Weights of a small GPT-style language model, trained from scratch on English Wikipedia.
Size: 16 layers, width 384, 4 heads of 128, MLP 1920 squared ReLU, vocabulary 17766, 49.8M parameters.
Architecture: LayerNorm before each block, rotary positions, no biases in attention or MLP, untied embeddings, attention and MLP in parallel.
Training: a variant of SOAP for these matrices, 344M tokens, 5251 steps.
Each number is 200 + 40 x the weight over its row's rms, rounded and kept within 0 to 999. Layers, rows and columns count from 0. The size before them is the row's rms in percent of the matrix's.

# layer 4 attention query, 512x384, rms 0.0404, rows 438-474, columns 96-191
105,199,195,210,114,231,237,254,229,245,227,221,170,232,273,191,185,259,175,175,229,127,205,286,199,248,173,173,170,171,223,247,174,183,249,182,167,185,226,228,190,243,150,236,181,203,219,195,190,195,147,180,167,178,146,258,207,104,215,172,211,183,146,248,148,229,115,242,143,167,175,170,174,213,168,233,179,228,242,222,140,287,184,298,176,232,174,209,256,170,264,196,222,216,184,151,199
108,226,226,213,296,138,240,160,121,229,182,165,133,209,186,129,243,200,129,190,159,181,138,215,184,149,189,191,251,234,229,296,157,166,164,118,247,220,210,199,208,157,224,261,198,222,153,194,179,155,224,259,216,211,245,170,216,153,230,156,190,220,193,207,221,185,160,239,152,222,230,198,248,138,186,239,200,247,182,200,226,219,294,180,269,218,206,296,171,221,242,145,214,198,263,189,217
110,195,155,200,172,209,214,152,85,201,178,187,217,288,181,239,186,210,160,206,183,246,176,259,207,192,181,172,221,204,229,254,83,236,169,161,170,188,176,205,174,189,220,180,192,281,201,177,190,167,203,226,155,217,207,268,198,264,157,241,160,189,265,202,227,268,215,181,155,183,202,185,135,232,187,197,159,88,207,217,160,277,212,248,171,143,192,232,183,137,234,195,207,247,164,221,145
104,248,158,190,158,200,183,215,211,140,211,181,209,171,178,243,200,134,202,268,215,183,159,208,131,222,155,249,180,202,118,257,190,213,196,199,163,152,183,215,148,164,155,160,248,169,233,165,268,236,210,217,194,229,165,239,257,191,168,276,144,206,189,131,195,169,255,156,136,170,235,219,174,235,209,227,285,222,222,187,138,105,197,194,175,220,203,139,222,159,221,188,227,206,141,212,209
099,166,185,223,166,171,209,181,226,205,247,217,175,193,143,148,237,235,192,165,189,180,256,210,188,166,250,240,237,184,242,171,285,170,216,275,108,180,204,228,266,183,108,155,185,206,188,237,240,182,190,135,249,209,258,228,260,129,147,218,215,240,257,166,217,221,150,234,192,230,210,180,271,205,214,205,190,190,151,281,249,150,193,250,189,252,234,219,206,189,198,196,254,144,186,164,218
107,105,251,172,145,190,200,277,181,173,203,187,269,177,160,275,192,107,234,198,168,229,147,164,189,157,159,214,182,205,268,156,160,176,197,289,242,226,178,183,140,210,169,157,188,170,285,191,157,173,146,302,219,229,186,273,229,188,187,190,228,158,275,194,199,243,217,211,206,100,210,198,176,211,176,166,246,243,182,248,220,177,157,218,162,134,198,97,193,218,174,216,204,281,143,185,228
107,261,236,147,195,149,216,203,218,245,276,175,211,160,163,212,237,206,195,209,220,225,238,147,162,178,206,179,210,199,247,232,257,207,232,204,323,243,190,182,157,201,206,255,163,204,109,232,200,159,159,243,208,146,211,234,106,222,269,163,231,223,265,141,196,189,255,185,232,189,161,240,204,175,199,150,260,186,239,165,155,221,161,176,217,156,192,211,239,181,125,160,244,162,181,244,76
112,278,189,176,168,201,210,157,115,199,218,137,188,197,142,141,219,231,184,136,253,133,240,178,203,265,258,272,163,203,243,204,271,152,190,190,182,241,212,230,238,148,225,197,193,217,166,218,192,243,209,240,245,122,194,277,177,161,222,174,188,98,223,235,200,192,173,210,252,179,275,249,151,205,168,198,199,197,242,167,128,215,257,204,216,149,187,217,224,176,278,229,178,231,134,232,154
106,169,195,218,175,186,225,160,284,212,201,204,167,150,167,171,198,126,212,96,227,210,280,282,164,207,263,195,202,204,231,185,158,186,262,145,162,227,274,248,248,224,248,118,288,269,207,113,208,179,185,201,190,188,134,254,213,207,194,152,226,156,236,203,171,187,192,228,180,279,151,216,247,198,188,213,241,253,166,194,218,235,228,205,261,146,211,278,116,245,180,170,193,174,234,177,250
106,207,163,202,246,182,208,161,185,232,180,139,183,177,147,180,252,186,168,276,249,240,179,175,152,233,134,204,212,227,175,204,145,159,139,198,207,150,162,264,237,220,196,242,299,198,164,126,226,220,167,231,105,219,261,192,248,239,198,151,181,205,207,195,231,131,218,158,179,220,232,173,173,192,236,198,224,197,172,179,155,220,174,194,194,217,202,217,130,223,153,189,211,132,305,194,196
108,244,223,141,197,200,245,197,254,216,176,176,167,219,214,161,225,277,193,197,166,192,199,178,216,280,233,201,243,251,237,220,231,122,215,207,184,165,225,128,158,181,239,170,179,202,155,237,202,259,141,254,141,160,199,167,224,190,182,219,165,226,82,161,190,170,167,255,243,183,253,190,234,125,168,186,147,173,158,192,245,245,181,268,178,226,227,98,147,222,221,178,128,214,260,208,51
107,178,225,255,197,181,254,197,187,263,211,165,179,208,203,128,191,275,163,194,162,196,197,242,178,167,174,108,240,212,285,322,178,264,257,163,168,182,203,253,212,234,246,210,163,196,222,192,250,156,214,157,168,194,214,125,133,180,159,227,186,225,124,252,185,209,174,199,121,165,190,142,168,209,225,265,144,209,225,169,282,240,198,194,140,213,198,160,180,243,211,216,165,210,274,104,248
116,153,173,186,239,207,134,249,160,226,168,175,232,153,120,240,233,180,151,191,164,157,240,154,232,156,190,146,207,175,131,140,144,241,242,268,194,246,107,202,218,225,203,185,222,188,264,242,139,211,172,206,270,218,203,162,262,309,178,249,121,181,231,239,223,174,203,187,227,254,234,193,178,186,191,258,205,239,174,184,259,129,168,165,169,208,215,132,206,204,159,258,164,189,197,248,161
105,118,192,158,247,288,214,203,78,164,115,188,266,213,171,262,167,216,212,192,203,164,152,220,249,154,153,138,223,233,173,227,157,222,188,142,173,199,186,147,179,221,159,241,221,192,194,175,168,174,249,220,207,224,243,228,144,200,192,216,179,190,234,259,160,198,289,193,230,237,140,236,139,199,250,226,175,166,208,204,152,232,194,162,123,220,219,232,177,149,147,265,204,225,137,206,221
105,244,182,226,210,248,144,222,216,136,180,222,185,167,199,193,198,233,138,177,194,148,227,234,170,307,234,129,180,147,156,235,182,209,238,208,245,203,261,137,227,216,250,223,142,280,259,278,227,195,103,152,231,169,244,337,137,235,256,219,194,196,210,250,236,185,146,179,119,160,161,275,131,212,223,162,151,239,224,215,126,272,191,204,163,251,189,221,179,246,161,195,159,174,196,109,193
106,198,261,227,209,157,194,157,255,183,213,218,159,212,161,193,208,258,181,234,225,191,201,237,283,261,202,236,176,173,240,158,249,107,242,119,133,213,275,233,193,208,197,224,135,224,217,166,165,179,169,190,150,188,166,160,108,184,198,191,199,198,169,137,173,181,186,216,158,247,213,185,265,198,203,163,187,186,251,207,227,230,202,187,218,212,234,300,232,254,204,167,218,195,278,207,218
105,242,284,168,204,209,201,224,174,247,245,143,162,219,218,157,215,179,212,279,156,217,211,129,209,142,176,201,217,249,224,261,230,198,231,216,278,322,217,139,185,267,211,236,215,166,147,201,128,225,176,224,149,232,211,189,149,277,281,147,193,262,154,231,191,212,215,224,184,234,226,226,217,149,181,184,227,253,255,140,230,228,159,245,225,241,215,138,195,210,171,224,226,142,183,251,170
110,207,194,241,186,196,125,215,218,226,170,167,180,206,163,225,168,298,251,188,196,152,186,192,265,173,255,270,206,242,271,163,208,223,163,191,189,201,186,196,190,255,231,187,237,221,166,211,205,234,147,241,156,175,191,176,215,152,233,222,251,210,235,231,196,152,133,255,168,143,234,210,140,208,139,248,210,145,223,205,248,156,152,214,214,191,164,270,192,174,205,189,182,261,191,222,286
095,209,256,191,154,257,194,172,229,216,148,161,182,219,248,227,213,188,232,251,232,157,253,188,166,175,159,162,200,188,266,178,177,246,169,177,218,176,154,273,247,243,193,217,215,191,157,242,220,185,168,222,186,225,154,143,239,174,172,200,151,179,175,236,152,211,289,188,157,156,179,186,200,169,231,295,176,191,173,207,222,146,172,187,169,208,219,204,216,171,250,165,189,229,209,182,330
117,253,203,168,198,157,167,200,205,222,273,152,193,159,188,191,166,236,250,130,277,207,213,259,196,161,246,296,275,238,231,179,238,224,273,207,188,222,215,203,174,195,272,236,140,234,204,188,192,208,238,162,226,243,103,220,126,169,218,121,168,187,184,179,140,249,188,217,215,143,209,249,204,189,199,218,193,216,212,210,144,219,177,234,124,169,167,190,194,193,242,225,203,215,170,181,208
098,221,189,171,177,164,129,261,167,233,263,234,218,170,166,229,159,125,193,222,191,180,210,196,272,176,160,210,262,176,158,182,285,171,217,263,204,259,226,168,204,164,216,221,144,192,244,167,137,222,116,222,244,231,223,233,249,215,175,154,241,210,180,215,217,164,172,186,211,232,203,215,282,156,224,141,221,203,277,220,199,189,201,242,205,158,244,127,217,187,171,200,147,215,190,216,194
113,197,212,208,187,164,184,197,227,156,195,190,173,220,156,245,179,238,268,210,163,230,160,170,234,187,194,227,183,258,209,152,272,202,199,174,185,214,207,267,214,241,278,157,156,139,207,188,111,204,113,266,156,230,219,144,196,212,228,209,281,165,198,136,221,193,212,192,235,212,237,228,263,176,177,238,194,224,187,204,180,184,156,189,284,174,194,193,266,230,223,124,239,192,170,203,224
110,295,216,225,256,197,220,139,158,192,237,164,205,240,239,198,240,240,273,266,254,250,317,211,196,182,171,245,280,193,131,162,225,200,263,175,189,256,186,224,281,176,236,235,207,183,235,195,223,155,225,163,184,241,246,209,170,188,178,171,191,236,190,248,177,134,188,158,219,195,216,245,195,212,202,170,167,207,198,154,246,138,190,271,205,229,215,206,124,195,278,187,178,247,137,238,172
115,190,192,235,165,233,196,223,220,167,120,126,190,211,139,285,145,142,175,167,177,180,186,163,214,224,172,251,250,182,240,207,202,185,136,163,154,187,209,226,237,175,159,151,155,128,196,219,199,233,234,198,236,323,193,197,136,250,252,196,154,165,232,112,124,164,146,165,198,146,197,218,224,242,244,198,232,201,221,290,158,166,198,179,165,157,248,121,265,110,190,188,194,257,265,208,231
110,178,235,215,235,161,221,237,229,241,208,190,187,150,182,195,219,149,197,171,240,174,253,159,192,146,201,139,157,176,183,162,202,142,211,271,210,181,151,197,224,200,135,193,253,241,189,151,183,197,192,181,248,221,164,195,255,193,207,91,206,182,197,180,106,153,232,170,191,237,191,129,241,211,190,210,281,291,241,185,241,148,179,147,222,202,132,203,225,214,183,230,236,133,149,222,212
100,212,188,300,136,255,178,189,202,231,129,206,164,152,255,222,243,222,181,273,190,203,224,253,189,201,135,144,256,186,146,164,168,211,220,128,175,197,228,229,207,162,213,162,157,203,222,201,250,228,175,228,234,170,175,212,180,167,164,156,251,210,185,174,242,192,141,269,209,198,219,271,273,119,239,161,166,191,138,219,174,208,227,163,148,267,214,224,219,135,235,169,219,180,220,197,254
100,207,183,171,177,195,295,240,217,227,230,238,314,160,219,185,162,160,161,98,139,307,235,178,133,203,228,156,174,151,207,201,232,180,278,274,169,215,192,142,87,201,189,173,279,164,234,235,148,208,241,148,215,225,253,211,241,245,192,253,181,281,175,167,193,224,248,203,192,173,128,210,182,266,200,159,187,153,177,187,197,210,168,209,169,253,172,162,115,237,146,238,242,199,201,129,126
112,191,194,266,237,183,153,237,142,165,220,156,291,234,146,130,180,206,255,219,254,222,207,168,228,172,188,265,157,178,134,221,235,196,210,213,184,162,238,155,209,246,202,195,183,126,237,183,194,182,186,210,180,223,197,215,216,139,181,231,198,180,197,165,178,182,268,232,197,177,224,215,229,223,261,169,206,167,201,136,253,217,192,129,215,188,166,257,204,164,181,256,149,228,150,244,264
113,223,210,149,192,219,225,227,305,228,261,147,206,195,215,178,206,208,220,142,306,250,188,246,123,268,263,244,284,198,195,208,254,119,199,231,213,224,249,168,211,216,242,225,258,125,188,187,161,240,209,260,201,225,219,238,207,234,206,189,176,163,188,299,173,180,223,150,170,145,202,193,216,191,238,198,162,265,170,234,155,191,106,192,209,194,199,138,186,214,175,216,237,198,155,155,145
115,284,174,172,200,183,221,308,202,169,202,244,242,178,190,127,131,204,212,119,207,248,275,200,187,221,240,146,258,168,216,214,167,147,198,253,188,261,266,217,184,231,182,148,275,166,221,238,209,167,164,171,256,233,222,259,255,210,195,215,263,241,182,287,170,188,186,217,174,172,165,178,171,232,253,176,174,184,222,141,230,279,214,137,159,251,207,122,181,206,193,253,231,273,135,138,200
103,158,241,204,227,172,222,200,159,195,214,168,219,260,177,214,204,247,164,260,188,120,146,141,268,148,208,238,119,232,197,156,200,182,149,160,161,186,118,142,152,186,206,211,204,203,225,139,194,214,210,257,196,142,199,134,237,192,181,278,216,195,183,156,174,196,215,263,136,221,277,229,227,188,150,215,240,161,220,191,305,183,194,227,228,238,169,297,221,255,196,182,141,198,234,234,251
110,109,170,161,148,206,184,187,172,224,156,240,188,245,255,256,223,145,116,224,152,169,214,182,189,207,189,211,205,103,155,168,172,235,218,210,219,290,231,179,256,191,197,171,223,190,212,180,175,110,163,185,187,256,222,236,225,188,238,135,195,98,264,236,191,205,181,177,182,229,179,190,255,264,227,298,202,165,161,193,190,168,208,211,133,209,182,253,246,130,216,141,256,169,226,268,155
097,214,170,248,291,191,221,186,220,245,272,255,232,163,209,139,193,131,211,118,190,227,197,138,194,192,243,249,288,134,160,218,239,233,227,236,173,187,215,248,151,226,256,224,223,133,210,224,105,172,218,210,190,208,178,185,183,186,255,125,181,184,257,202,178,145,225,176,237,291,116,158,202,208,226,202,227,169,143,216,220,193,248,225,218,176,209,222,153,204,212,264,188,221,206,235,141
106,136,200,187,160,225,148,216,241,192,195,201,200,196,113,239,201,182,228,274,203,96,175,186,236,165,203,195,157,205,171,211,222,169,181,238,244,190,185,136,229,205,155,245,285,161,253,208,225,172,217,196,158,254,294,269,139,157,206,243,256,239,272,153,152,137,173,145,150,251,192,187,264,226,211,213,243,166,196,272,193,179,156,275,190,223,153,215,167,200,104,229,175,229,248,161,255
110,138,178,219,154,303,221,239,214,218,195,196,180,194,215,218,184,226,203,192,184,266,117,206,269,263,175,177,186,167,251,210,194,209,247,240,245,206,242,140,195,191,260,226,212,184,235,219,187,253,184,149,159,260,222,216,158,255,189,216,209,209,162,233,200,227,185,169,248,187,163,183,218,204,239,219,241,212,238,246,211,208,253,172,228,147,216,205,260,209,186,168,234,212,252,165,185
112,163,220,217,204,221,199,222,257,176,127,295,174,217,224,150,113,171,283,202,197,181,175,254,244,168,163,165,134,184,234,209,182,148,224,182,275,215,223,233,225,218,199,155,217,300,204,109,169,220,210,169,267,212,127,262,223,273,244,189,191,184,112,228,202,171,150,217,192,248,202,211,244,226,220,216,220,215,196,236,212,236,256,184,209,216,218,220,150,184,190,178,188,173,203,121,270
102,244,195,195,148,165,168,105,192,202,186,184,234,146,182,173,218,227,297,188,230,179,203,213,234,258,159,189,136,225,204,237,189,233,198,123,136,198,213,214,257,180,147,193,207,168,196,225,255,243,159,264,218,266,182,170,150,146,180,235,183,203,153,151,208,178,264,153,183,200,181,146,203,205,266,219,218,233,201,256,186,205,132,175,200,213,175,214,234,165,185,207,208,210,235,192,215
# layer 4 attention key, 512x384, rms 0.0407, rows 438-473, columns 96-191
107,188,263,211,180,212,231,195,201,254,182,216,173,175,137,224,183,238,217,247,316,169,202,237,185,186,120,247,134,221,226,220,194,190,206,143,181,250,173,128,238,245,196,201,231,263,188,211,133,224,226,215,231,220,185,258,198,173,309,209,197,159,233,191,233,212,241,194,206,203,198,275,273,165,95,187,190,217,173,249,237,161,271,188,232,189,197,296,178,119,226,150,232,139,216,187,199
112,188,236,163,239,187,241,239,193,184,191,138,227,220,208,221,144,160,159,177,178,132,274,219,233,212,201,124,245,259,205,206,272,236,286,130,165,207,154,237,210,211,221,192,179,146,143,221,169,177,144,209,189,180,179,167,224,245,211,199,251,208,187,168,236,238,185,226,158,197,161,168,246,172,249,225,234,190,205,191,184,174,180,203,176,187,235,282,213,114,194,237,197,182,283,175,200
110,216,198,121,178,223,102,250,233,232,201,208,253,153,168,189,181,237,174,213,272,149,220,177,156,207,220,225,263,96,228,244,150,198,157,263,135,197,192,169,148,260,202,196,140,169,196,233,143,230,177,223,215,151,179,237,178,175,163,197,199,228,216,198,245,191,217,166,203,144,142,221,135,171,233,197,261,212,160,220,191,281,204,109,142,219,184,207,164,166,254,192,219,173,269,245,215
105,228,248,187,216,211,232,227,253,166,121,204,200,108,261,210,146,160,208,209,179,238,185,230,177,206,262,134,225,172,213,249,229,199,190,247,192,222,219,231,228,190,211,190,179,171,230,245,200,217,184,211,168,207,174,175,163,178,239,222,163,178,199,276,187,259,201,126,213,162,207,287,84,235,181,174,240,239,257,185,176,154,200,227,187,256,220,277,190,270,201,263,250,328,147,175,169
104,247,163,264,185,199,175,189,231,207,179,192,178,155,276,170,161,142,170,283,135,180,185,187,195,160,211,168,160,290,165,230,251,159,176,197,202,155,162,160,212,232,244,176,208,141,180,236,246,174,191,256,263,167,176,148,136,219,186,350,184,195,184,229,90,208,182,158,191,155,268,218,194,201,232,233,208,165,194,222,189,154,181,202,225,190,190,216,145,236,223,187,198,272,224,190,224
107,223,178,236,141,286,164,213,202,250,289,238,160,180,181,231,258,178,182,185,174,205,154,224,174,224,239,174,260,186,181,226,188,170,164,205,209,206,142,149,124,231,181,115,178,204,140,164,246,183,188,237,231,227,96,193,167,127,221,229,224,179,200,192,222,161,248,185,232,129,154,193,191,157,216,173,185,246,167,237,166,183,175,189,217,225,165,250,220,190,288,151,248,142,193,198,192
110,182,148,229,172,185,209,186,214,232,198,167,248,214,156,233,278,249,193,123,197,208,210,200,164,188,266,209,248,138,207,232,206,256,200,167,168,156,206,194,139,130,205,171,117,215,217,161,201,170,248,183,203,292,122,284,229,177,163,184,192,224,178,127,172,175,207,239,256,108,96,166,262,177,186,217,199,216,223,183,147,268,138,228,172,186,168,194,204,254,219,195,143,226,307,214,224
106,209,207,209,221,190,189,190,204,215,329,255,255,216,150,178,135,235,191,157,232,173,254,177,197,212,218,186,225,282,238,234,254,173,236,221,190,159,187,133,185,246,346,185,186,259,184,189,116,217,247,248,203,272,123,235,237,211,198,228,153,227,188,165,198,166,211,233,187,223,179,183,199,198,186,247,274,169,192,242,219,174,114,214,129,222,188,291,118,141,171,195,202,245,222,178,218
101,150,171,217,243,126,250,248,125,251,199,160,143,244,200,175,205,243,154,225,161,167,197,173,230,265,168,228,214,271,227,213,179,134,219,225,271,170,167,250,181,224,173,199,238,261,157,227,203,140,200,218,203,196,162,126,190,192,182,212,205,272,299,263,247,219,180,224,248,251,156,190,197,213,152,205,190,219,113,246,212,230,200,290,283,156,229,123,201,194,214,228,139,280,262,246,206
105,212,225,160,189,222,216,221,171,184,207,138,225,225,130,220,223,182,146,196,181,180,259,212,231,180,136,155,273,241,122,187,160,255,235,137,147,252,172,234,116,129,164,214,210,165,269,179,229,203,150,208,197,265,232,160,195,272,213,215,211,261,203,207,307,237,231,233,183,191,178,206,169,210,240,241,198,110,199,147,159,156,151,203,243,182,185,192,318,157,175,192,133,245,319,240,189
112,200,169,208,234,203,198,212,124,187,189,200,253,227,256,227,208,196,151,196,138,172,173,149,207,203,204,228,264,250,193,203,116,196,239,183,255,215,193,155,155,160,238,313,165,239,156,190,236,285,172,292,163,158,289,191,221,163,120,174,209,254,232,187,221,138,196,158,221,229,261,113,165,227,297,198,125,144,141,175,213,216,271,186,166,141,125,166,189,150,245,205,271,190,206,199,231
105,286,194,197,163,260,142,226,242,197,148,254,184,163,222,223,175,228,228,219,205,205,237,175,229,203,182,248,115,188,207,257,187,166,210,159,186,262,208,216,190,159,228,241,187,175,153,199,220,195,197,160,180,122,242,198,273,238,244,102,172,161,165,202,219,183,213,198,259,257,248,173,211,223,207,178,168,195,202,176,247,204,245,212,253,206,236,156,202,111,153,225,219,126,198,220,239
115,295,193,244,211,236,186,180,165,219,234,220,219,248,225,219,147,188,183,247,166,171,182,249,181,234,285,170,201,255,113,229,193,163,137,171,213,200,223,210,181,185,295,220,176,235,172,280,210,178,181,202,243,158,215,221,180,146,204,217,156,236,247,191,155,164,193,190,133,118,199,150,141,185,253,243,197,192,174,219,250,224,147,119,153,238,136,203,234,171,236,249,200,181,157,234,231
099,234,145,137,176,228,257,231,221,197,206,136,203,201,177,173,214,260,232,137,240,219,265,166,207,291,220,297,205,165,227,231,204,256,177,285,189,246,109,158,229,225,149,142,155,257,265,200,205,238,228,131,165,233,114,193,193,190,160,201,214,162,150,147,279,181,160,196,168,169,187,190,192,157,228,157,204,191,160,180,212,213,188,184,212,221,189,171,278,188,220,203,157,176,212,244,178
110,255,227,186,267,210,229,133,177,177,188,169,212,186,176,208,182,262,220,183,248,240,224,141,166,149,178,172,141,191,215,214,167,135,208,153,234,166,265,179,201,219,224,225,242,170,207,153,235,158,213,197,225,185,165,154,218,156,278,163,107,136,224,141,176,212,272,262,292,261,225,146,214,196,149,133,156,246,242,185,253,200,156,226,273,207,248,240,175,200,212,233,208,214,164,197,178
105,157,185,175,226,148,195,253,174,160,170,231,180,221,238,210,260,203,185,207,151,186,123,166,254,139,156,202,145,225,211,187,149,206,202,214,152,165,229,148,236,211,175,204,209,212,139,127,223,155,203,214,115,269,291,172,175,245,189,163,183,198,297,250,180,210,171,238,289,211,326,140,291,168,165,317,140,265,147,193,180,174,162,299,187,144,188,143,213,140,225,146,245,176,223,209,201
103,194,190,201,190,142,236,215,218,235,176,148,227,218,241,220,263,183,260,147,228,246,186,283,180,223,210,217,240,186,249,106,157,235,208,137,201,213,243,170,170,226,175,183,162,274,147,156,228,237,203,208,170,229,249,243,262,236,159,110,182,198,242,133,218,177,237,157,224,135,150,128,217,184,220,181,140,200,204,246,176,203,219,216,166,157,190,171,181,185,178,175,216,163,278,174,152
109,171,175,227,183,168,212,234,166,195,219,306,139,190,189,177,237,139,152,204,225,142,173,182,294,252,205,203,87,328,189,199,225,155,225,230,200,285,188,217,215,224,209,182,211,197,181,148,261,243,172,246,214,142,193,206,212,257,189,163,187,241,212,316,255,151,231,229,184,282,274,196,233,98,243,269,165,221,174,111,257,189,202,261,189,192,199,214,193,240,236,213,242,145,222,213,174
099,138,130,136,156,273,234,284,294,226,171,258,151,152,228,190,159,179,153,144,215,264,173,241,239,237,226,236,225,198,197,268,176,245,240,241,219,198,177,198,237,201,186,214,221,242,257,235,197,139,124,72,191,209,157,222,199,181,147,146,248,126,136,208,228,187,252,192,164,263,188,214,207,212,162,138,181,230,204,149,223,142,200,219,217,231,232,169,201,214,170,209,181,144,154,213,230
118,199,183,257,193,157,208,214,172,213,202,223,185,228,132,170,208,184,268,139,203,216,277,200,210,193,183,184,169,200,254,260,177,205,216,218,219,180,128,173,288,252,263,248,177,202,184,163,138,186,306,236,147,195,236,211,177,184,206,139,204,251,213,207,210,197,174,190,220,243,220,229,186,196,117,209,182,223,198,235,184,164,227,187,248,215,175,166,228,213,187,208,216,152,300,234,185
104,223,150,245,238,194,305,175,242,221,192,195,160,239,258,189,244,237,206,160,165,219,224,223,172,210,167,167,167,242,175,172,226,117,168,227,182,116,199,173,193,250,229,179,113,207,155,226,205,138,206,240,180,272,174,249,113,188,206,270,173,211,200,163,182,115,165,228,241,196,263,171,222,225,163,260,268,265,178,257,216,237,191,213,154,186,182,151,217,160,167,226,306,197,193,212,188
111,133,188,270,255,190,154,176,167,187,207,148,251,237,224,174,264,198,198,166,175,164,163,157,184,209,207,180,258,167,223,172,128,262,255,235,222,148,163,245,220,191,154,210,239,301,182,85,240,141,233,198,189,309,239,157,166,226,236,181,222,264,258,189,230,190,176,234,190,119,244,144,256,169,221,194,111,259,185,258,197,177,190,243,215,239,217,228,249,243,290,152,167,162,205,226,190
101,201,182,212,194,172,206,222,190,148,256,210,179,241,170,236,130,233,224,174,218,231,247,261,254,217,213,286,150,208,253,205,198,196,190,261,82,164,236,102,219,239,251,161,175,190,229,238,228,218,202,204,170,290,235,178,196,216,155,198,173,134,201,139,240,293,182,221,180,237,289,223,209,217,180,176,182,187,208,224,188,130,150,245,204,168,294,224,158,218,176,179,200,180,202,253,219
109,170,127,145,267,157,183,184,265,269,234,191,220,234,178,148,221,221,233,201,192,235,188,162,188,156,235,136,224,103,169,209,135,177,223,192,168,253,187,227,216,284,157,142,241,227,228,179,119,200,183,231,142,216,171,226,198,191,207,160,231,255,200,167,233,177,243,206,151,175,127,198,220,136,231,166,266,132,237,202,143,124,146,151,140,202,175,211,115,144,174,125,255,269,150,213,207
111,216,176,249,135,143,294,192,169,263,228,156,154,263,253,183,202,203,140,243,67,163,183,206,183,223,201,158,235,237,122,141,255,263,183,190,219,244,198,249,167,176,234,202,265,138,79,222,150,167,238,209,189,179,212,280,265,197,83,207,209,262,164,260,211,182,170,219,192,110,134,172,185,206,192,218,281,165,140,176,242,285,127,271,140,170,214,203,204,160,169,206,132,190,254,177,236
102,180,265,243,220,285,213,146,160,181,183,210,197,204,205,203,145,91,188,252,259,204,198,237,258,176,222,255,208,196,235,240,212,176,245,199,199,217,261,183,282,234,154,175,148,272,141,220,187,159,149,157,234,172,233,165,253,211,228,161,219,182,153,141,175,171,216,123,123,247,261,142,231,228,250,201,168,240,201,231,239,140,221,148,173,259,217,248,194,206,218,195,210,181,148,267,188
102,148,214,216,151,211,166,196,148,175,161,179,240,243,237,224,243,263,215,150,183,239,251,193,180,242,172,218,224,182,225,201,241,190,201,216,248,254,209,248,134,201,156,208,198,149,138,233,140,184,206,188,192,151,155,289,272,168,168,241,203,207,188,273,169,186,207,149,268,225,144,118,131,270,115,167,241,169,165,192,148,280,183,175,171,128,191,173,215,228,210,199,204,201,157,156,246
111,227,196,169,184,209,266,220,190,165,170,181,132,159,214,216,226,275,193,145,120,226,218,170,241,229,211,193,205,282,245,279,255,192,137,261,195,198,168,214,255,159,204,181,148,179,222,145,263,231,207,183,116,212,204,164,129,214,205,226,179,229,166,227,189,193,195,229,183,216,272,232,168,202,224,256,164,239,211,187,236,172,214,258,151,185,261,190,264,284,201,135,214,222,209,223,142
113,196,187,204,250,179,294,213,165,186,264,171,218,304,194,181,254,164,225,134,206,197,188,246,186,166,196,225,228,164,244,211,151,228,234,201,225,205,190,185,180,222,222,220,176,164,228,230,220,151,188,211,152,273,240,164,132,138,136,195,217,168,209,167,212,182,260,193,254,198,182,191,119,186,129,140,275,193,202,293,149,178,199,177,173,212,215,212,187,190,204,241,193,178,241,190,258
115,214,204,215,227,197,212,222,213,198,202,175,170,136,175,171,204,247,213,150,208,251,255,218,150,239,177,210,150,168,267,198,272,199,199,229,181,174,94,216,142,233,207,226,187,149,230,236,174,146,184,245,199,154,81,215,180,117,230,177,178,208,168,222,193,172,204,168,265,234,145,176,148,244,126,126,230,177,156,259,209,206,143,225,217,214,194,203,171,167,181,193,206,152,210,235,218
100,181,193,212,132,218,240,218,165,169,160,141,229,202,270,250,170,183,170,212,131,102,160,160,251,203,195,203,218,304,129,141,247,227,239,199,208,166,259,200,237,177,217,150,296,173,193,252,246,225,168,215,249,159,248,178,258,195,145,206,180,280,134,197,207,226,171,220,181,165,289,194,206,177,256,247,210,259,164,177,203,235,255,202,188,202,250,254,163,196,240,204,208,159,169,179,265
111,228,176,268,163,209,193,157,193,200,263,179,138,236,201,199,173,144,164,287,270,263,156,262,194,188,248,245,272,219,169,180,239,165,198,215,151,217,232,203,162,198,188,128,169,217,153,203,144,147,185,200,243,214,139,245,260,166,257,291,201,162,270,114,189,224,143,162,132,166,192,182,141,239,171,118,172,193,214,196,194,234,152,185,174,239,256,189,190,223,268,206,146,190,192,172,185
090,215,171,188,188,192,223,200,193,213,273,252,210,261,181,141,217,253,280,189,164,108,223,189,258,218,176,176,175,161,227,190,190,209,222,200,207,149,221,203,185,194,165,221,182,156,174,160,256,159,252,240,227,219,200,226,291,216,176,215,191,238,267,186,228,173,215,250,134,176,141,173,240,154,182,249,282,162,150,186,172,232,139,143,127,90,220,167,230,244,205,225,182,221,187,174,198
115,188,136,302,171,168,257,247,107,153,232,165,97,221,244,230,203,238,165,205,187,227,181,232,145,219,173,144,160,222,245,126,226,224,159,178,163,146,175,229,237,269,154,116,229,216,178,204,235,194,209,251,269,224,226,133,156,209,151,246,170,161,153,220,157,241,239,236,161,161,326,233,179,152,165,217,192,190,172,179,196,234,128,245,191,130,187,184,197,275,185,203,249,226,160,205,203
110,186,223,199,217,106,132,134,222,248,191,241,184,197,203,281,195,215,208,211,225,178,241,145,130,172,223,140,220,100,230,186,145,202,164,171,163,156,196,188,192,183,69,143,249,256,197,183,208,175,140,210,214,217,183,227,173,179,277,181,190,169,179,194,178,239,245,166,260,168,210,261,153,224,136,141,153,168,221,217,130,195,170,186,192,230,192,263,188,192,224,174,258,211,151,185,186
112,198,159,245,190,154,265,185,48,250,185,142,193,218,261,214,171,180,195,300,126,179,224,146,237,198,223,220,204,253,171,135,202,190,136,203,246,196,209,183,227,215,185,215,300,289,178,186,170,151,216,226,166,213,238,184,220,216,247,238,156,216,201,192,172,232,233,224,214,220,254,166,196,212,169,226,240,211,117,215,198,226,180,227,246,162,189,213,198,206,205,204,179,154,168,250,214